Weights of a small transformer language model.
Size: 3 heads of 64, MLP 768 squared ReLU.
Architecture: no biases in attention or MLP, some layers without attention, local attention windows, gated attention, capped logits.
Training: a variant of Muon for these matrices, 9327 steps.
Each number is 128 + 32 x the weight over the matrix's rms, rounded and kept within 0 to 255. Layers, rows and columns count from 0.

# layer 3 MLP up, 768x192, rms 0.128, rows 679-731, columns 0-63
[[ 96 127 106 115  72 166 124 134  65  86 125 135 101 151 143 123 108 102 123 157 208 173 102 124 151 151  80 131 169 139 137 177 171 102 142  83 116 130  96 177 136 155 102 110 151 124 175  68 127 161 119  94 127 128 159 164 171 170 112  99 136 102 146 132]
 [173 109 160 130  66  88 127 161 226 123 139 164 169 147 114  76 132 131  71  76 100 164  87  29  96 156  75 156 116  97 169  55 145 142 126  81 141 125 105 131  85 110  97  35  75 182  51 129 150  63 122 144  81 121 224 131  75 105 123 111 202 182  99 190]
 [126 131 121 105 103  95 131 124 150  78 135  85 140 159 100  80 113 133  75 144 142 166 111 160 151 147  67  92 183  97 141 169 154 134 141 105 178  96 133 155 179 102 126 140 135  99 137 148 124  94 107 133  72 118 175 145 147 168 175 176 142 114 164 124]
 [132 201 166 154 139 128 154 103 182 105 128 150 131 121 151 143 115  97 105 197 141  61 115 175 211  57 108 153 143  74 151 101 180 100 144  92 127 149 129 122 145 108 136 172 145 100 145 143 130 109 148  99 132 196 113 117  95 133  99 109 138 157 120 102]
 [143 159 130 192  99 107 116 166  90 140 180 120 142  44 159  89 179 118 128 109  63  98 168 119 208 154  99  60  96 151  88 100 112  81  87 113 163 136 123 139 143 169 122  64 125 159 131 198 149 144 120  75  87 139 128  87 156 117 155 126 109 159 143 136]
 [134 142 133  94 115 139 149 139 115  71 123 140 124 129 105 105  97  81 142 114 125 111 137 113 164 111 149  91 133 126  79 124  99 115 113  69 157  81  67 129  99 129 115 113 185 110 117 147 124 155 135 152 135  91 172 115 138 137 120 143 143 110  85 132]
 [167  98 129 158 143 145 157 145  96 129 129 190 129  98 114 135 174 149 171 144  98 149 135 120 160 126 152 110 140 147 100 121 150 152 153 108 121 160 126 147 119 157 114 149 133 122 146  63 144  67 108 183 171 117 148 120 131 154 123  76  92 148 148 105]
 [128 143 101 116 165 113 152 124  54  91  90 131 100 150  78 154 159  84  87 141 143 111 119 134 147 129 161 190 114 101 143  71 154 117 111 140 143 122  98 127 158 120 117 108 136 134 129 114 104 119 111 156 141 118 114 133 140 131 190  81 126 128 137 130]
 [120 104 108 111 104 109 177 157 146  89 134 123 174 106  98  89 168 146 159 117 124 118 115 118 160 121  86 130 149 167 147 120  86 113 161 136 148 135 166 143 121 121 120 151 127 126 102 157 144 113 169 111  77 165  95 178 153 160 119 181  72 112 125 159]
 [153 122 104 162 113 139 137  95 153 162 141 100 163 168 135 128 152 152 135 140 107 114  99  94  72 114  78 146 107  68 140 165 112 124  73  72  97 116 193 142 107  97 152 138 101 135 106  99 110 110 112 131 100 152 152 106 182  71 109 143 146  83 139 143]
 [156 144 122 120  99 135 198  98 149 158  77 163 138 106 119 125 132 116  74 188 120 121 102  99 141 147 137  83 105  73 102 139 140  89 140 134 101 151 161  74 125 112 146 146 154 110  86 152 125 182  86  50 136  90  98 171 131 120 155 128 143  77 124 101]
 [108 138 138 140 100 130 146 116 117 123 108  97 149 123  80 146 130  85 100 129 125 148 116  80 157 170  94 108 123 174 138 113 145 126 125  73 137  83 113 108 161 112 114 108  91 107 139 100 126 133 117 121 108 139 129 110 153 153 142 121 158 122 101 130]
 [105 105 171 101  88 188  89 113 154  91 147  62 159 121 109  96  47 155 146 125 116 110 200 162 134 106 122 141  85  94 112  94 137 135  93 112 147 104 123  95 144  80 114 188 158 167 141 116  98 131 166 106 132 140 157 143 118 112  47 182  55 154 157 181]
 [127 152 138  81 129 141 150  82 171 106 130 135  94  94 149  82 166 140 101 133 166 165 153 149 127 102 134 103 102 155  73 140  97 152 153 112 152 116 140 143 173  68 145 138 149  94 142 172 176  79 130 132 177 116 126 133  82 147  96 151  92 160  72 245]
 [131 113 107 150 114 141 125 136 142 124 129  97 130 137 124 123  83  92 116 136 101 179 124 134 191  54 103 139 119 143 144  87 153 154 146 105 121  83 185 160 154 151 116 117  42 102 129 160 122  63 112 118  83 117 150 127 118 136  97 100 122 160 171 106]
 [ 83 161 115 144 123 174 159 154 195  97 161 120 153 139 139 139 100 132 165 134 109 113 141 155 168 126 164 115 103  80 146 110 158 147  84  98 111 135  93 143 102 180 104 126 108 111  90 148 133 163  73 127 153 174 124 150 129  74 109 157 146  87 177 110]
 [151  96 162 119 131 172 149 189 169 133  54 131 130 168 171 137 110 127 123  98 107  78  81 126  79  89 146 110 101 121 116 114  97  93 119 109 117 115 131 128 148  98 123 202 114 154 113 101 154 145 101 171 156 111  88  96 117 118 164 159 145 139 153  94]
 [113 128 145 108  81 124 138 143 150 103  89 139 140 119 155 120 133 141  91 107 107 126 219 201 174 183  67  62  95 165 162 107 163 127 166  90 148  78 185 156 154 135 171 107 213 120 110 193 122 167 161 155 107 108 172 142 116 160 161 154 134 103 108  85]
 [168 124 148 118 110 162 154 141 104 136  77 159 136 193 175 117 138 122 126  87 154 155 163 180 131 121 129 116 111 121  96 117 112 116 115 175 125 105 175 125 150 122 105 123 201 158 162 180 160 120 125 142 232 140 132 117  94 162 135  81 126  79 149 134]
 [ 86 161 154 150  96 192 152 102  98  99 140  98 112 156 137 175 155 122 147 150 124 109 138 104 137  99 133 139 156  97 175 117 120 153 146 131 121  87 116 140 161 104  99 148  98  99 125 153 102  99 176 165 152 186  98 170 142 129 117 144 167 141 116 129]
 [223 145  85 169 109  98 101 138 151 149 194 116 121  71 169  60 126  82 125 154 165 136 144 105  97 148 110 113 165  85 177 189 155 130 240  93 109 110 154 159 152  80 115 110 138 147 145  99 177 158 118 149 191  90 120 111 102  63 143 121 112 128 112 156]
 [157 138  87 142 124 179 133 179 148 165 123 147 111 180 115  74 106  42  72 126 150 211 113 162 103 162 143 156 126 155  76 133 128 140  88  93 153  67 161 145 154 142 151  72 150 115 174 143 146 151 111 131 120 177 121 133 128 128  45  76 109 123 122 112]
 [115 190 179 127 120 120 122 133 111 146 139 122 132 130  98 101 158 159 116  90 157 137  77 106 121 135 119  99 124 151 117 121 149 140 116  45  94 131 149 161  90 153  83 142  98 151 145 106  78  53 131 145 126 112 159 125  95 148 133 136 144 130 150 156]
 [183 166 126 109 130 160 199 122 109 121 106 142 176 140 183 122 125 107 149 130  42 102 163 167 180 163 127 172 126 152 165 146 106  87 118 117  81 124 108 135 149 123 144 112 112 140 101 187 114 171 109  92 105 103 150 111  90 140  48 168 127  98 110 130]
 [136 136 183 129 107 155  84 183 141 117 209 126 131  71 137 119 133  57 114 165 194  98 131 120 158 108 112  94 136 126  94 100 185 115 134 161 127 158 180 131 196 135 110 105 157 117 112 137 137 140 141 134 123 169 111 129  93 103 111 133 171 121  81 162]
 [161 176 158 116 172 113 100 209 102 162  83 124 114  80  53 129 117 128 113 126 172 100 127 168 183  30 127 144  75 161  59  72 143  93 162 131 142 120 156 134 109  95  99 157 112  80 176 141 177  67 162 208  63 119 138 158 188 134 173 207 139 166  74 140]
 [165 146 187 157 107  86 141  58 105 120 116 121  48 128  87 107 108 158 130  92 117 131 124 125 136 118  95 128 156 114 116 148 114 109 114 117 201 183 152 140 103 168 102 108 114 108 114 124 157  90 154  88  88  86  99 188 111  90  56 115  42 114 146  83]
 [136 125 124 115  76  98  96 117 146 132 112 167 108  40 162 148 146 146  52 140 129 165 151 115 103 140 112 136 137 136 144 117 141 145 133 187 120 139 204  73 154 100 135  94 106 142 118 101 165  86 180 113  97 166 165 140 110 125 128 134  77 139 159 127]
 [173 132 143 146 124  91 127 101 122  95 133 117 104 159 116 155  82 188  97 137 147 160 128 111 108 125 132 115 140 179 143 124 181 169 163 135 114 118 171 122 156 124 112 105 154 172 151 207  89  73 182 159  94 138  56  92 156 106 166 101 123 145 140 134]
 [193 119 183 131 111  75 108  74 119 159 170 140 134  79 138 162  52 148 137 135 145 153 147 127  68  90 159 200 116  99 160 154 152  65  79 155 181 132 108  63 114 141 135 178 154 140 133  88 141 147 120 114 171 109  65 107 127 178 147 110 148 108 126 152]
 [ 39 122 117 127  82 136 180 119  88 142 135 117 144  61 134 176 115 168 137  69 113 112 137 112 162 126  99 112 113 200 151 158 151 188 172 105 199 107  50  94 102 140  91 174 151 132 149  60  83 117 115  56 100 117 159 163 134  87 105  60 164 116 221 137]
 [ 89 174 176 106 100 113 120  81 123 150 137 138 160 110 114 148  67  74 119 124 131 110 128  68  86 138 121 140 115 118 155 156 110  85 155 164 179 106 125 122  89 136 116 178 162 139 168 202 178 135 147  91 107 154 162 115 122 147  99 123 159 125 151  47]
 [ 90 166 102  56 156  68 128 136  95 207  90 153  78 160 132 184 115 184  90 112 109 158 103 180 125 159  96 139  94 154 181 162 109 130 121 140 132 165  73 160 120 122 144 172 176 117 116 150 142 147 171 123  63  91  95 149 106 187  65  86  74 148  80 230]
 [220 164 146  89 128 110 205 107 103 154 104 153 142 139  85  83 136 152 125  96 164 109 148 151  73  60 152 105  89 108 140 155  77 150 105  97 186 151 178 137 109 136 122  89 122 175 104 149 185  92  84 158  80  80  83 175 145 113 170 182 138  98 128 151]
 [ 97 156 131  61 166 134 123 105  98  89 117 154 128 112 134 157 104 131 111  82 119 155 137  77 170 148 113 146 136 138 156 125 119 111  73 137 135  95 155 162 148 126 120  56 144 128 121 142 149  73 108 128 143  86 124 175  96 106  84 136 115 108 137 123]
 [158  81 176 135 124 175 116 132 175 145 109 128 120 161 163 133 115 100 113  72 130 124 106 158 131 137 115 156 152 142 145 136 147 154 134 139 110 127 173 136 122 133 154 140 110 139 119 139 119 143 127 127  88  32 130 115 155 134 110 109 135 153 118 118]
 [132 101 104 150 114 130 171 146  77  88  60  94 128 163 109  94  73 134 173 141 137 113 146 145 122 103 105 115 141 148 185 143 133 113 146 152 141 110  89  99 100 138 122 158 111 146 163  83  98 114 107 126 142 147 146 156 158  67 101 123 127  85 103 106]
 [157 164 172 141  86 145  71 135 142 139 114  50  77 179  89  91 141 187 162 130  91 118  35 190 114 110  75  87 124  99 105 109 139 134 100 123  77  73 166 144 112 121 113 143 158 184 104 144 160 118 108 128 114  98 109  76 112 114  97  89 119  89 139 138]
 [125 151 115  90  73 191 132 130  95 132  63 108  99 131 200 125 129 127  90 218 130 171  97  86 151 115 136  98 143 126 102 127 142 130 156 120 138 166 159  76 125  87 107  61 139 170 111 171 127 159 123 132  91 111 165 111 133 151 198 118 151 190 148 106]
 [146 177  44 136 114 156 165 151 109 129 150 109  73 114 165 117  74 147 103 140  34 137 128 154 165 137 111 108  34  97 133 117  91 100  98 161 103 123 145 106 119 139 125  92 138 105 137 147 159 110 103 145 133 133 121 133 188 145 108 158 122 143 113 136]
 [141 159 125  84  84 111 143 114  86 126 185 141 153  95 177 173 100 137 109 107 160 115  92 162 114  88 125 115  73 116 136 174 223 198 126  70 127  99 135 184 149 111 102 133 125 114 119 104 138 108  96  96  95 130 138 133 117 131 103 136 148 124 204 114]
 [166 161 157 138 102 151  96 142 173  58 153 142  63 165 180 125 112 147 102 165  94 163 117 135 115 119 119 134 124 117 183 109 164  96 113 170 127 177 151 171 187 108  79 128 108 126 118 152 171 149 123 123  99 130  59 133 122 171 104 111 109 109 116 176]
 [172 104 136 111  61 147 157 105  75 123 170 138 115 112 162 138 100  87 138 151 186 119 130 119 118 115  82 175 214 105 102 121 132 120  90 115 108 140  81  91 188 105 119  98 175 197  79 121 185  92 139 171 110 183 160 141  74  55  74 142 146 184  66 196]
 [194 123 131 107 116 158 110 207 150 186 134 124 156 109 198 167 153 102 119 173 152 180 155 112  88 162 162 108 172  91 135  75 112 176 133 123 182  75 107 137  61 176 109 167 154 147 101 145  56 121 169 148 108 106 119  99 150  70  82 179 133 107 120 155]
 [189 123 104 151 148 119  59 142 119  99 136 131  77 104 182 162 155 146  47 161 124 120 129 187 147  72 135 108 110 131 140 134 100 141 171  71  98 150  92 155 149 111  85 122 167 124 154 133 164  52  93 135 131 109 116 154  97 112 108 121 135 153 135 200]
 [183 135 137  32 127 122 185 171 125 150 139 139 122 136 174  83 172 112 183 102 162 196 154  87 140 121 120 126 116 144 159 144 130 112 133 173 129  90 146 122 166  92 121 149 129 141  93 110 120 156 171 147 225 142 192 135  32  51 131 159  88 173 121  86]
 [164 151  86  90 124 102 127 144 182 122 106 100 154 115 125  79 118  81  83 114  35 152  90  99  85 151 162 115 183 125  95  72 140  72 133 135 124 111  97 138 119 122 143  98 175 122 154 101 135 117 131  84 125 121 153 143 121  58  76 112  96 135  91 164]
 [112 133  94 113 134 143 143 151 115 135 120 155 132 107 160 198 157 130 137 156 130 138 103 114  95 115 133 129 103 120 141  93 165 163 158 111 153 139 124 183 170 154 106 110 100 119 165 171  77 116 134 143 114 148 115 159 165  94 116 132 119 135 151 157]
 [130 149 126 146 128  83 152 129 157 212 205 118 125  16  72 131 126  70  97  82  50 100 118 104 164 112 104 170 173 118 170  96 113 153 172 140 117 136 137 158 107 177  89 143 163 152 113  89 142 162 162 103  99 135 121  62 175  57 143 151 231 164 134  17]
 [123 149  72 124 116 144 142 137  95 163 113 153 117 128 149 179 179 147 149 161 137 103 108 128 159 138 147 112 163 139 124 113 113  89 106 148 123 163  80 102 119 100 130 105 149 104  66 142 124 119 114 156  91  80 146 146 138  56  90 144 192 107 114 149]
 [171 110 155 130 131 132 131 139 104 184 150 140 142 127 115 136 218 159  85 132  91 150 146 122 109 120 107 133 169  96 122 120  84 145 165 109 105 116 121 144  57  89 135 112 134 187 113 133 115 160 133 137  96 142 186 153 195  90 176 127  73 106 158 116]
 [135 184 172 117 120 112 131 111 175 143 155 134 176 118 150  73  40 124 101  87 107 154 101 100 123  89  82  88  83 151 149 121  96 131 113  78 175 127 117 113 148 105 116 155 141  86 131 129 126 179 161 164 101 197 175  90  94 178 132  93 133 118  90 153]
 [128 139 111 135 123 101 117 181 179 104 114 151  88  70 113 116 160  91 142 136 139 109 167 117 123 152 111  70 154 131 130 124 202 178 110 140 122 105 201  84 136 152  86 127 138 117 161 108 177 102 144 108  39 190 120 120 167 145 133 122  72 171 128 159]]
# layer 3 MLP down (transposed), 768x192, rms 0.0447, rows 679-730, columns 0-63
[[125  78 124 187 123 122 139 109  66 133  75 164 118 142 125 110 158 144 186 142 154  83 118 140 101 118 166 104 123 151 108 111  84  85 114 140 153 135 142 184 108 163  90 147 139 161 136 130 201  89 142 143 153  64 119 130  95 169 175 138  85 134 150  99]
 [148 119 137 182 109 129 129 170  72  82 221 150  83  97 180 189 165 114  67  64 107 122 199 169 140 157 127 139 152 168 177 121 103 204 129 152 129   0 109 150  80 179 163 127 179  80 154 172 192 102  98  99 111  87  98 135 143 105 116  77 168 126  88 139]
 [145 120 145 121 161 113 129  98 153 129  60  96 157 124 122 165 144 140 117 135  85 125 135 124 110 153 150 119 190  73 128 143 148  98 121 105 178 174  82 146 156 177 130 113 107 108 152 129  94 146  97 132 119 114 131 123 139 158 125 120 153 116 131 113]
 [104 132 111 109 128 117 178 148 123  88 141  57 102 170 103 103  79 133 142 108  97 168 119 140 114 106 149 117 148 109  68 117 187 180 125 193  92 178  96 120 133 116 150  93 143 199 121 173  75 120 137 130  86 104  97 175  65  99 132 166 117 114 197 145]
 [171 181 135 130 111 148 128  90 112 174 100 128  91 102 154 113 125 150 124 174 121 122  99 133  64  92 194 124  97 160 102 152 127 152  94 120 177 125  96 130 148 135  89 125 101 134  90 136 117 141 141 132 145 162 172 134 131 168 130 144 162 120 165 124]
 [117 127 147 183 107  87 192 202 167 153 114 154 132 160 140 135 113 146 115  83 138  95  53 116 122 155 161  93  89 129  53  47 154 132 102 139 134 183 115 112 159  76 130 118 154  77 116 145 120 149 136 170 130 110 120 126 157  85 162  88 129 128  91 166]
 [101 100  99 155  85 157 136 152 112 170 106 119 126 129 132 164 111 136 126  98 181 113 119 130  73  77 184 166 153 106 115  81  75 119 183 183 131 147  98  70 199 108 155 159  86 172 161  98 145 120 147  83 161 157  77 112 143 124 116 168 142 123 127  91]
 [101  93 175  87 145  99 130 143 148 125 120 121 116  41 238 121  93 137 121 109 179 148 111  81 144 195 134 108 167 125 160 136 191 147 165 146 117  82 193 101  90 178  71 133 145  98 131 126  89  91  98  68 110 134 162  95 157 136 107 140 100 148 155 136]
 [112 146 104 122 148 144  60  79 181 118  75 182 145 120 222 158 135  70 111 148 132 154 170  94 194 129  91  91 156 124  96 171 129  78 136 148 101 125  84 134 135 117 104  81  68 101 136 112  60 160  94 203 130 174 123 120  94 137 172  96 168 179 194 139]
 [132 128  83 160 113 169 155 109  60  90 128 133 102 111  80  66 133 133 152  92  69 132  74 110 121 151 173  83 106 111 108 109 109 137 123 164  87 102  63 151 137 124 127 113 159 107 130 110 115  94 171 163 125  74 100  97 149 123 155 134  77 112 146 154]
 [144 195 144 145 184 186 136  95  47 140 125 173 134 122  96 176 161  93  86 161 140 107 159 167 103 104  93 112 145  84 125 146 138 122  72 122 101 113  88  80 175 150 103  77 136 123  78 159 148 112  80 113 126 105 139 134 130 117 140 127 137 117  79  88]
 [127 145  69  47 224  93 112 118 129  85 111 108 153 133 148 118 118 124  37 150 133 111 177 118 121 127 200 113 120 215 114 177  79 113 121 153  75 114 180 133 128 105 102 159 112 149 144  95 184 129  88 181 168 110 127  71 126 129 143 111  63 136 122  53]
 [124 160 118 110 148 145 125 121  65 133 142 200 147 127 118  61 121 143 181 115 114 172 126  96  83 135 180 152 182 136 117  87 159 148 162 166 206 186  85 158 135 183 137 107 141 106 124 151 126  89 117 122 133 145 145 163 143 134 172 133 122  76 109 151]
 [ 63 158 171 167 128 160 132 144  79 167 148  85 107 136 134  97  77 103 108 116 188 139 102 127 114  97 127 126 140 144 117 113 123 113 182  93 122 137 102 147  87 131 143 143 116 145 174  79 118 121  93  64 112 136 116 124 113 167 183  76  76 109 178 106]
 [136 175 109 161 137 150  83 146  78 154 161 106 183 121 112 138 114  99 131 174  91 153 134 115 104 107 144  60  69 166  47 179 139 130 127 142 115 115  93 142 162 102  81 227  52 106  49 180 149  90  93 165 146  94 144  91 140 177 167 149  65  99 118  81]
 [164 150 123 156 130 141 126 119 158 135 106 137 136 160  95 144 162 146  64 138 128 163 162 138  61  69 170 144  63 147 144 118 126 106 150 109 109 208 144 145  88 134 153 141 113 107 142  93 109 123 180 142 118 116 136 129 123 116 146  85 152 163  85 151]
 [117 112 160  80 116 133  78 107 128 131 148 131 101 105 101 159 124 118  59 159 131 179 112 121 166 101 161 111 138 130 139 155 135 122 112 180 100  97 127 140  81  98 114  87  66  66 125  96 106 147 125 111  99 132 153 110  92 112 126  86  78 124 119  90]
 [131 128 137 126 142 148 133 117 168 170 120 140 142 174 143 100 179 149 184  95 180 117 110 178 114 114 119 156 132 116  99 152 150 126 142 122 148  86 121 122 138  63 100  91  97  93 111 126 138 142  33  85 113  93 117 110 179 170 107 175 182 139 127 161]
 [124  89 113 169 163  73  50 156 135 155  81 124  92 113 162 125 143 117 140 179 114 111 190 111 128 138 145 146 118 151 143  81 128 166 167 136 216 241 117 155 145 136 194 139 119  98  78 131 117 163  96 137 214  64  65 154 142 112 174 117 150 115 184 194]
 [127  85 185  97 119 112 133 130 123 136  79 133  91 133 182 137 122 137 153 127  89 139  94  97 107 166  95 158 113 137 170  75  96 164 165 151  99 126 110  97  98 106 129  89 130  86 131 137 128 109 191 137 170  86 156  59  96 110  98 153 154 174 131  86]
 [ 95 145 138  96  95 133 178 115 108 125 127 146  91 155 117 143 176 163 173 107 159 126 118  95 137  99  99 102 123  96 147 196  82 232 134 103 153 131 154 117 129 166  76 132 107 118  79  90 153 126 134 157  79 146 159 116 127 136 155 119 118  73  68 124]
 [132 114 113  94 122 118 149 148  94 116 182 144 135 145 207 157 142 136 117 127 154 137  74 146 111 132  53 206 112 125 135 153 158 140 145 141  99 143 108  46 108 145 199 100 128 159 138  80 170 109 157 111 119 133  86 153 146 148 156  99 143 123 105  76]
 [105 165 110 211  77 156  90 180 129 133  54 121 129 113 165 110 135  97  93 135  87  97 189  64 165 108 163  83 161 124 135  93 103 135 167 156 120 163 120 135 167 148 134 182 107 187  91 169 137 144 120 145 205 155 114 139 130 119 102 106 167 122 120 153]
 [107  85  94 155 136 143 126 127 156 115 103 167 163  87 128 135 157 132 119 153 154 134  99 124 135 137 197 138 128 174 158 111 133 164  65 113 148 131 138 163 113 125 157 102 127  77 132 192 117 179 129 127  87 113 128 132 117 120  88 169 161 156 104 147]
 [ 98  65 133  63 136 164 150 153 124 178  81 168 130  57 143 106 100 120 127 161 168 127 169 117  95  73 133 110  63 120  89 160  76 144 101 173  64 156 161 143 108 113 141 100 134 117 138 177 126 140 136 101 158 135  92 102 130 127 160 104 138 154 115 149]
 [121  69 123 127 151 144  98 149 145 125 210  66 141 145  95 103  56 150 146 126 120  88 142 154  82 134  64 174 107  93  77  94 154  92  93 101 127  52 110  73 114  92 135 106 103 111 141  89  65  95  72 147 136 152 122 134 188 107 129 169 152 133 138 190]
 [194  56 151 115 193 129 116 143  39  92 146 157 156 118  95 145 147 135 132 121 100 177 141 125 122 138 119  90 186 154  90 140 124 111 166 141  43 181 171  98 145 139 160 120 152 142 122 121 152 117 175 109 183  88 169 129 124 153  66 134 113  92 107 110]
 [153 175 112 131 124 105  92  81 178 144 138 172  94 109 155 125 154 128 125 135 140 153 120 148  82 115 129  95 143 124  55 114 142 138 148  63 149 120  83 117 177 186 123  97  93 132  65 139 119 168  69 158 178 117  68 119  83  76 171 220 157 141 114 143]
 [138  85 113 147 130 162 134 157 183 140 121 126  72 105 150 120  84  63 135 100 211 118 156 107 169 186 138 125 116 122  84 104 114 196 157 148  97 157 135 131 142 134 107 158 154 149 118 150 103 117 138  69 138 125 133  76 125 158 135 174 131 116 121 111]
 [136 126 173 120 103 124 143 141 188 154 135 160 129 127 127  97 152 112 118 156 117 106 125 123 111 111 212 111 159 105 107 128  77 107 121 133 112  65 153 112 109 126 172 185  92  92 165  69 146 100 107 158 122 169  59  82 135 121 151  97  65 104 168 113]
 [ 95  83 136 141 107 108 110 125 125  94 168 111 156 151 152 172 179 111 118  84 119 152 151  84  58  63 111 130 119 168 155  98  87 125 113 129 137 125 124 113 157 154 101 113 149 175 115  22 116 140 152 119 100  97 105 158 163 122 172 107 107 146 165 107]
 [116  64 111 147  99  71 156 106 111 115 153 187 112 196 145 121 136  69 100  97 238 124 119 117 173 174  92 123 104 117 114 128 145 117  85 121  90 121 134 112 112  88 126  79 150 134  97 103 102 117 142 119 133  64 124  87 133 133 114 100  67 105 111 117]
 [151  74 123 128 172 203 169 137 144 131 114 137 133 143 116 114  89 193 166 145  86 157 102 154 116 123 132 110 132 155  57 124 146 154 178 115 104 143 168  36 141 152 138 119 130 130 126 201 119 147 163  69 101 172 115 145  86 101  93 167 100 142 135 113]
 [ 57  82 143 150 164 133 104 163 126 150 129  91 140 133 113 113 104 120 122 127 127 140  76  85 164  83 147 126 154 170  81 161 186 110 182 150 111 122 120 118 132  97 151 124  96 104 148 151 107  91 158 199 159 157 114 129 122 154 101 140 152 171 151  98]
 [ 50  65 109 123 177  99 140 193 123 130 135  84 138 124 111 120 104  89 100 140 133 188 153 124  78 101 109 130 152 155 169 125 161 158 147  95 140 136 103 159  79 127 125 129  79 100 196 133 109 174 166 149 134 123 155 115 102 104 179  98 155 100 102 179]
 [171 144 134 101 143 131 127 186 143 199 130 125 143 145 131 131 102 158 139 128 183  93 178 155  86 109 126 108 118 120 115 164 156 115 189 130 117 102 143 144 121 126 134  89 105 148 117 186  93 131 139  74 111 119 131 120  87  56 109 107 174  97 124  79]
 [125  98  66 168 160 175 130 138  59 115 148 138 142  60 123 160 145 149 135  72 189  39 130 100 111 170 125  92 209 141  64 165 127 116 140  74 126 159 169 195 170 110 110  87  57 147 180 155 104 126 157 146  92 127 133 125 156 190 144 160 134 181  80 151]
 [116 158 164 115 158 108 131 136 169 123 119 186  95  85 110 110 103 128 122 102 119 137 137 146 179 154  91 121 143 145 164 139 151  57 152 121  83 104 114 180  98 126 141 127 132 125 122 123 140 124 137 133 139 144  97  76 101  72 138  98 156 183 160 114]
 [176 144 146 109 123 167 114 114  94  99 157 125  95 113 102  95  21 132 155 172 118 122 109  82 163  90 117 138 126 116 122 129 139 116  73 100 191 187  66 177  87 172  11 134 151 195 128 175 136 162 107 167 151 161 117 183 105 187  97  95 151 156 157 116]
 [117 126 120 160 104 112 143 111 100 120 155  50 117 115 135 128  87  70 125 145 173 203 150 118  84 144 119 119 182 148 161 136 140 138 109  87 140 145 113 167 189 122 159 146 105 133 156 161 116  94 139 121 117 114 132 126  66 102 116 164 123 125 122 155]
 [196 207 170 144 134 234 117 104 113 126 182 126  84 146 127 143 107 108 121 193 106 111 149  60  93 102 115 127 146 179  82 160 149 148 129 109 154 158 135 120 103 107 120 149 130  87 153 120  91 123  75  67 108 173 110 138 194  64 119 107 158  94 116 111]
 [ 96 112 109  59 162 104 100  96 112 183  87 113 160 141 131 138 141 162 125 146 159 147  47 134 116 165 111 132 155 163 129 184 143 115 145  89 134  81 150 155  47 151 119 199 112 139 109 167 158 177  71  62 139 175  92 142 185 101 121 193 132 141 109 144]
 [133 122 141 162 135 139 157 144 141 179  94 156 131 170 118  68 160  86 217  93 113 142 115 139 134 124  32 114 141 116 177  98 123  85  96 162 137 143 109 160 164 108 134 117 130 117 170 126 131  77  88  80 146 124 164 118  99 124 166 126 119 116 165 130]
 [129 148 120 135 154  98 153  97 123  94 124 173 110 130  75 165 129 132 139 100 164 150  98 140 154  92 132 152 114 162  54 119 137  87 132 129  80 174 146 109 156 136 111 129 137 122 122 159 167 128 128  83 123 136  89 123 119 160 113 111 116 159 134 113]
 [117 156 137 113 103  89 154 100 142 183 179  94 238 111  64 111 167 178 126 117 126 162 146 112 159 132  72 140 116 154 145 109 169 103 118 116 110 145 141 139 121  63  77 131 177 137 165  63  90 112  82 145  98 163 116  88 122 135 136 110  91 120  72 148]
 [146 114 152 158  77 139 128 184 196 145 130 138 125 196 167 123  66  76 122 155 146  76 158 155 123 125 190 145 163  77 115  59 142 117 107 122 130 113 187 107 138 107 148  98 147  66 156 179 135 103 129  77 135 115 161 126 174 113 116 100 111  94 135 187]
 [123 106 235  61 112 170 151 167 166 116 108 141 113 104  95 156 119 155 205 109 146 125 171 156 159 178  95  93 115  94  93 181 156 140 190 148 122  96 146 105 130 130 115 119 144 136  88 158 165 108 120 160 180 129 133 110 106 115 105 141 129 163 121 187]
 [117  98 128 176 112 144  94 134 135  85 154 100  80  69 141  90 134 138 130 122  81  93 168 116 160 155 156 135  82 172 153 125 130 145  99 140 114  75 108 168 145  94 171  95 108 144 143 146 121 142 123 133 102 136 167 118  84 124 121 111 124 135 100 111]
 [223  52 157 130  80 105 142  89 140 105 125 148 159 106 123 103 105 143 148 117 143 121 143 143 111  99  66 141 148 123 132 166 137 139 155 161 152 125 159 164 176 133 189 101  80 164 160 128 139 135  19 142 143 146 153 134 135  98 152 110 166 174 121 189]
 [ 48 152 221 164 135 126  78  84 125 173 104 155 124  89  96  78 153 102 149 162 163 129 155  50 108 110 156 131 119 132  71 190  77 157 158 107 141 158  97 138 147 152 156 158 121 162 131  71 125 130  89 120 136  82 144 118 122 102 180 165 147 176 101 104]
 [151 118 189 108  58 115 114 119 170 105 102 156 144 159 123 180 125 179 112 143 166 119  95 152 112  96 127  85 124 127 183 137 157 157 116 123 157  84 151 117 164 112 211 164 147 112 134 164 106 130 137 134 128 122 149 144 142 124 109 150 141 138  71 102]
 [128 109 156 136 146 136 139 171 123 147 171 177 142  82 150  88  92  61 125  81 109 137 110 172  91 150 156  92 110  86 123 109  59 112 135 144 101 134 155 140 122 113 141 152 132 131  88 131 160 166 186 122 162 119 125 108 178 134  99 152 104 119  87 113]]